{"n_layer": 15, "d_model": 384, "n_head": 4, "n_kv_head": 4, "head_dim": 128, "d_mlp": 1536, "vocab_size": 2048, "activation": "tanh_gelu", "norm": "layernorm", "norm_place": "pre", "norm_eps": 1e-06, "positions": "learned", "qk_norm": false, "attn_scale": 0.0884, "bias": "all", "tie_embeddings": true, "parallel_block": false, "init": "normal", "init_std_qkv": 0.0246, "init_std_o": 0.00389, "init_std_up": 0.0246, "init_std_down": 0.00224, "init_mimetic": 0.5, "optimizer": "laprop", "lr": 0.000792, "beta1": 0.95, "beta2": 0.99, "weight_decay": 0.25, "lr_head": 0.0054, "grad_clip": 1.0, "warmup_steps": 422, "schedule": "wsd", "decay_fraction": 0.819, "decay_shape": "linear", "final_lr_fraction": 0.1, "batch_tokens": 65536, "seq_len": 2048, "doc_mask": true, "train_tokens": 626600000, "steps": 9562, "dataset": "wikipedia_en"}
Each number is 500 + 25 x the weight over the matrix's rms, rounded and kept within 0 to 999. Layers, rows and columns count from 0. Numbers have three digits each.

# up: layer 7 MLP up, 1536x384, rms 0.0307, rows 1051-1110, columns 48-95
# down: layer 7 MLP down (transposed), 1536x384, rms 0.0281, rows 1051-1110, columns 48-95
up1051:474494491490491562513535525491536541517498503494502561469467489475526479481470493499494541474532496505557500479534501517465521504476510495435515
down1051:504505524513524485500510496500489491491520513538560537445528472536472530556497521491454462462525516461536486516489507458505506519508564489545460
up1052:488478513480524517478522476479480526496561492526514465445494514492473458484521507506500547545452476484475504485478485502488508485523466492500494
down1052:526466488461492497504493504492539507493495491530516454561491501525544536514481509489476485520516530529522507547503528513522497499500529502482476
up1053:469521473515483525507504517521486537492477516481478483519477532469501547492467526503508541480502484503501507475482510472497489501493486505454479
down1053:524488532477507502521491515514495472486507484509517509505503493490499510496520496523512500484507491455479522516480500511472484505498549518510529
up1054:506453494532509526495543490508474484493501517545521540545551521511468496464482503511466477502486514486510504471482487520509475499521519450501534
down1054:513531493493495492525530489494540504497537525489470503481467511519494493533511509531477512494534498485488498508525500520498524517528440496509451
up1055:496528530486493527534477497494542566508477534502497496500517476471469479484469474457484524499526494527532479462499514490523447520493537519470511
down1055:477467459482460505533506507510478512527491466486499512525448530487520491502524532498504522467544489527519505539457508512453485528522520476521520
up1056:459474524495507481481514526486488478470514494515505531505477518557476483503463529542512507475504456483465482542496484494509507528504450514483483
down1056:493457494515521501488474498532507475532529483506552500485487503504517470516503518512535507486530504546537504491475520451471468512490485491548496
up1057:453496517476519530559551526495533530536485506545492497510504469492508495490515477522516506535493508475481515499509537449466512532477517495507488
down1057:511489485539474515520497492506498488472515517477474474500485565472519523485440524466526504519512502552536500563504526558531480488506497475491489
up1058:482520525532468510441544507449513528491478538516488515546521505538502505458516482517475485467486503543492502455497523463491466517501527458503500
down1058:461474520494573492496486486449462490488531497517493559521524478493520536534500509506445511480478494542518455548520486486518506485587467473458472
up1059:457450521505502501481548585482494507504472447514530520494452552493506518461497495518522506512470510502492531498514489459504470504489466451507518
down1059:511489490530500512472538479459466535521494520489551515466501488551480482458513491491475459526495457483527492506513546497565505501508454501478496
up1060:490481500560517487502548506482454514452473485502494493498536530514568500537509493511480559509518506525536499493499508514518505532518539505502497
down1060:483510492499499504513537489442445494481534505493438553523538512484506490558561459444485581487545519463561495496469525522509505499508480543498442
up1061:508488482478504492499521500484499527526494474499534478510497486548509494457513507507498520539466510536529494537517467467473492432495486477481491
down1061:519532508500520535480475520496482503502483513497518516520504503475498491505494516478516477471497474496524477469482485507513493529485531498530519
up1062:469487532480524495465496515486493500485517499458509522507485505500500488479507502485491542523461479477498523466498496498527516471518508506529504
down1062:503507501505469477445523507480506527460520499507483441524492534473437465524501507505515452472529504494548500483518495496513506533499531497504538
up1063:457474551477482531543542488450529550516445497531479494436510481516419488486497506497451501502512512492520486457462466489495488474478527465470487
down1063:546442485503468515520435480523487493448514433493516527500488478518446510511481542509495528510492487521486481489538519464534568473500529504486522
up1064:478485474514498500554535549498539538490501495533486452494508479479503494517512518521507497490452486496515502533452512520493495448473519470504533
down1064:499474524491506538470469466500498465515493461472439477520474500531485504509525521545530452501489478499464459486493457522505479537506484550515483
up1065:473488501470522509534486513538520543529524453480484496511475513487486490498476515508549536508520495482522518453526514496530472485482518467500502
down1065:495475485519479489453517535483475507502516496500492497515478507510457519477452439498495474538529546498523519537527505562510530517489526472514536
up1066:483488486511491496474489547527521532526474521513503535499496505469502474495529481487556508473447471485530525499526534469477486493501534520507510
down1066:487507475481516542546515507483465480474553459516495499491553530517490495516521466498490483484517495464512473519500530483503479552504480504509484
up1067:477510563498521525543525484494519467460454462533500560532506498510482528495479536504462469468510526473499451485482489466520528507468499509495477
down1067:506495482461535480532506437518474506527518486543486539468490525481495447529473491488471401468492490477477505553457537489563537485541528495495485
up1068:493485478488499502482489497532502492480470490546476474476455511473527513540501514510479557512505481521469471480472457488511503531492513513486497
down1068:464482498500505480535467489506510501490517525486520515512518500524489506483501486488508473513471507495514505526477507509482489472508481493514480
up1069:501490435499479551517490472487500520494507503487483554502526528511508492505514512513492518519536510532511480452497496529483496514503495518472481
down1069:519484537494501530490534509475487475534539520482500514497499498531528505514513511501506531497514492497514519489475555490526518499519532512487468
up1070:500482483497491516486490482490493490496488525538506531497534466502463453514496492532492507511531496523514471490482506497516506500513495537474465
down1070:492483542499533488517528534499520491519484470507517487502484494510494518503481516487501545487504458466497490494501531518492491464483520507504491
up1071:496484464470496510539531522528519534495504534520500519565508504502537505469517506473524503476507510470478531510473508536489552462467523551506500
down1071:501478482481445510499480452503472483482488528480535504477455528513473459468506517459474519511506515535529505496516492519506477539506528500508524
up1072:480483488482517529498525573541443491507498498480509478463505500480505512481489487485504547529494472508498494538490508495464472506480523519471494
down1072:506479494492434525482512496508466484492502506523477521517494476552500489500534509500561472529523498521483505525495476478499527501482459488489532
up1073:494489497489502522502509476502495520500486514510506515480488522511514542491506504501475505456486504516539488528503524499482496480497490531531445
down1073:517510557553467455505512524555473488517478523488508498499487489503504492514491491501481526516463474503487496522536506501496520513503490472481497
up1074:505506490523512514529491481514525510470477532526529502492495488485503511458499504489522493499529499524535465460511520508468465512470481510518454
down1074:507488501504480480503508503478492467542510516467514513503497490503520487536477485515500510499498501490491508527507487491499512500521513514489537
up1075:505509488531498517511469493455526488522498468505512493512507525510529523496502519488535501515494483529492487490493462473484481510499478463534509
down1075:541498514485492493495530545497493534563470508482499474518487475470469528508520475444494521502513503498505532518517503507476508503509505474515509
up1076:491499463505452491472493492499479493521477494499542510487526524490531539502480532513510531510437488497480538476481491485519512476510546511482494
down1076:457518480497529515466488502493522526525522490510446511458483532471470500548494471461509516478501507499469431531461484513525502521490468517495501
up1077:510511509449504503480533473453519493538491514495477534501536491545467525463497556544467484516478510537502506488453519540506497512520518462511482
down1077:505463456472481511503514485468533544535494451497471484521506470517522537469495522531508465502528490472518497528468545558550505479531479530508514
up1078:479472479497471510495505476437489536494485523482526560496454470532466550488482538445535495514516491539494474482498507525483485495453505476516521
down1078:484513462517544518497495487495499479517511527520523461529478535487468504518493517466494473488480489528510490466495554484457486467516510483505523
up1079:481488500526503489502535526468512512511503499456497478531500523492470523510445481472494542520449506507464548490449488491479483493519515544503515
down1079:537508508537442489518517523487509500482526489450502529544493513502509532514482501489488454560496508520489503476539481497472486514517504476512540
up1080:498479495443497484530519489489510534494485458524459494486497493513526475516476519495502484523481497539502505517492466475492544461483499517502470
down1080:508578491475476515513478519463548493521506549485532498491483501525516513523487474527490501505466452491479524507510516470484504494492488494489503
up1081:477516514530509527473489540496524528457482513529479431516478490520516470497486566450441501449483486498560496560463521484494528493438505474468493
down1081:544559525523499502489500499507501498449533497544474490493542539496475472528470525476518514525485496477496498506509461518477502491532510505506502
up1082:487479492455524481500548513463498521479531503495546462538537469574469527498534532514517519481520491522539491511534501450570514460521484509537533
down1082:489484515508530520517518551492493480513479514459489502540541525492447462523555468526477504528509488482499492521502502535506510472514465471543506
up1083:489483491517514502445455513524497553490514531492506458514514502515490432466546552500467526485508538497511557495517501474547504528482483525528549
down1083:491542489486477465515548503505509470473510478556498502502496534518549521551484487489554464520540504539516481478536549495442519454518520507477533
up1084:483446519419440523530534486500514502465468470561507474572515497534454540478469513464500510507470486479498506477491492510507521479503506488508500
down1084:484531504523486504508507529491527500439489536476498517508540473504453499536516521509479499515457460538504507485442511498440512453480502534499484
up1085:493480510492507466527505499568474508480535457534484503497567493524512482501496555530541546499455495519482551529455506509534501500517492506537504
down1085:514523506519540481496529475533517506519498499519545490510502503492496479498490474494528492495526512464516456515477549479444551501484534512503509
up1086:495477449478492544491500461487499504495519540517495488521484478517479483486507525538566540499516538496476513533515525521500503489506513498490487
down1086:493511490502493509522496525516524495517491490508499486503521510501493458510486531520481517495525505518493519512474480504529508545519537500474516
up1087:503487478454500476474493515487519508483464522499498484496499497508529506517502505487470506482482525514502476529494505500475504481511490506466475
down1087:463491513532481495474503518474489514534481485489461525529498502513488462543546505471511516516497523532513541464483495487470467500485482500516484
up1088:497493498510520475494512499491477478473525553486541500461482477522466457477531474525538498498509484463491508463518497504497508523493478509494542
down1088:496494486516542504528476485464534511530501450493482529544525517504500500489463532499500519512535475497501532503485496485466489478505471483533497
up1089:475454502482497534520475522552503504481530483540583478530567479556513507493457512484480529499473517507488503544530493473490534508508495470502517
down1089:537472490489473535538514528554493486482542449458466501512483455503485489489486446509475489508549522458516501536539462491542526483491467478480494
up1090:490475476531517520471545532483499523465488470545522456449500510506456460523484486508528547521532498480540475518501539541511553479519532445529509
down1090:506474516514522500572494506475462487472493488509524540449472498516514529465517518504489453533505484550460529461477520498459461533535551444530441
up1091:506483467471487515497511500531515504506518526488509485482517475500491511507501550508508540507497519508556497495474534479514493508490521479496512
down1091:527485520568485506488514464489478496503452538500536467508528486493483508486537493539513500485505486475467496538535430499513528511493523499481506
up1092:476483481482535527528500528466547519491514549491517473518509520488505560499487490503464503460496521533498436523510513501528459504462519486501536
down1092:488504507515497456497513547535492540498464477476525486443497519510454481554501496483534539453479503520521485488463522465502472565494519462480560
up1093:485493481464535525519500480462471536467509516468491518490504504499525502501510543486481493489494505522510533537517512457509526507507511498509484
down1093:487530461487485493512500505478511507554504548469512520535456534488467546469497474476503484528508510491480508499465547486525435515487519481498461
up1094:492503491522486487490501468548492496492491507490469523464463527511504482479515498504506499476528478530520482495473473506516540526483549478449461
down1094:477511531508516502456492510496487488529503568518502478537475527532459529527497518492499508513521523488524521501515504505475529467500507521512532
up1095:490475481498482534517505499484501493511535476505493494467485504509504488512486522458501541476540515534495499513493491508496465550471543476495529
down1095:488531488511498490509497513524499534516490516459508520480537495506516490510492531484511492515500496533528505488485492511513478522496514497539518
up1096:484494524487512511480505509528544511514495528467519478525510508480480519487490523487526499476554464521526486497509545531499559494490513503445507
down1096:520505478515519496481521545490492482514501535510512504490507491507540508484511515502529507503536501515483501527518492520497465525515461496543503
up1097:494522526461459517467520456488486490475483455529515548554534465535474526476509496526480551498502539459505499547455529466480519510503493426457496
down1097:497507470513495499463507502537519494537493557524469502527508472459516536514540515532547507498484507558480494536436491568484507496458465503484490
up1098:471475547497550486464531502478479561523495528457534531482475470512495455533545509498461538483450545526506484519492478489517498518476515450497467
down1098:523548485484469524474490493493473518489554498507446496545471454505503466546526488434493531532542553491450469478501496514538537535506489445497516
up1099:489464439496481489483524495430531510520482534453545505512500534507544485480526470536488490476449498507540508513509510455479472524508507530522521
down1099:527468505470498463493478543468475525443497494567465443472465489498526520521467529499513509496534577511521489520516503477465534461480517463472480
up1100:475471503431483528545502539450463503468504493548572521493483502493520477516526538473469498472451530557507510547480485531493497516506483415510473
down1100:516443507501524504518490504499525481496506500519511476529521519528445387549536521454469467536433510472545463484472551542481507491488536536549506
up1101:473515514500501495481506511483499515484505485508499493483476521526473503498482534509496478506475474507479514520491497512513526499488494455513467
down1101:497507532533499458565522522565530486512494453528529503518509517497497510487500487488485499516507463535489510481480521510507501543476515510493510
up1102:490513515514491504504486525492516514497504490485480540531522512476513478454494506506520507463516521544492525463517517471472503528484450479535485
down1102:495507545567494507526522488489483519451502473494472509459516508495528513506499472498497484526484489470499491540498524512511478460581498495525511
up1103:478498512487525481519498512481541488515466493476518484531511507502488509489503521459526518468497492522470507512526476506490518461504488494530494
down1103:535530506472531508527454495533483453540514493518521481486512501458503484509521459484480496535507512487508498557462525532490475491489493547496459
up1104:496499490491463517495489469542519518491513506483530501527508505489501555491408522465470479507496481515522482535520494472494521497472500508525501
down1104:521496536524504501511507515485521488478466482516514501562470478460508519454539529494510496533524480468520499511491551510444451475504481452489470
up1105:492485487511544541504495490533454487500534569492489493491527488504501495451459493559521544485485534561491485502494492500478493492495487497486467
down1105:511522531500481485526485463545498497524505515520483495498493505525534519467470537533474481515478481466505523515491480525530510465516491509481518
up1106:496464501467491502481521491532504559510529515511491451518480526526515496445483497532473516513474499488538534501453499469516480468463503504509558
down1106:488457500513544474515545516473477487489479547521485570526482508516478474503517474487497501531536500489491508482447486501506511504508479508510490
up1107:491499476505500562516492513515530521487521499489486475501489520485496536481533478513485497470489499514509520518491491474453503489454540464504454
down1107:501520517491505493516494553508488494534509498474553488549484509488493520538507501502506524522517517491455502490526529500522496495514481446484480
up1108:490482542490500501540517479569480524452505514507509499500526517545485506492464486531474494539525499534522424540465495508518471501496474485501482
down1108:533500529476455470486573456482504527475518501494511513542535465491533471514545527526508537472487539481498509513487515534485500524499530428419495
up1109:500509524508477512499494479532478486490496502505544490494536472506491502470469469495453511523483515537520462492507524508465497513491486505502483
down1109:519478483530495517483537518492473525493519466523508503517468503509474456530540509496494503494505460494480503542463524529493544500530499497455491
up1110:483527564517490501450523530518518525540532494547516449478493521503518507513469481456457480479442476515503488532509533486485515502494447505491444
down1110:486526498530455480541522502441516494483489527548490502517545435510522527491501478510497509483537510508486494499479500510496479501536516483490502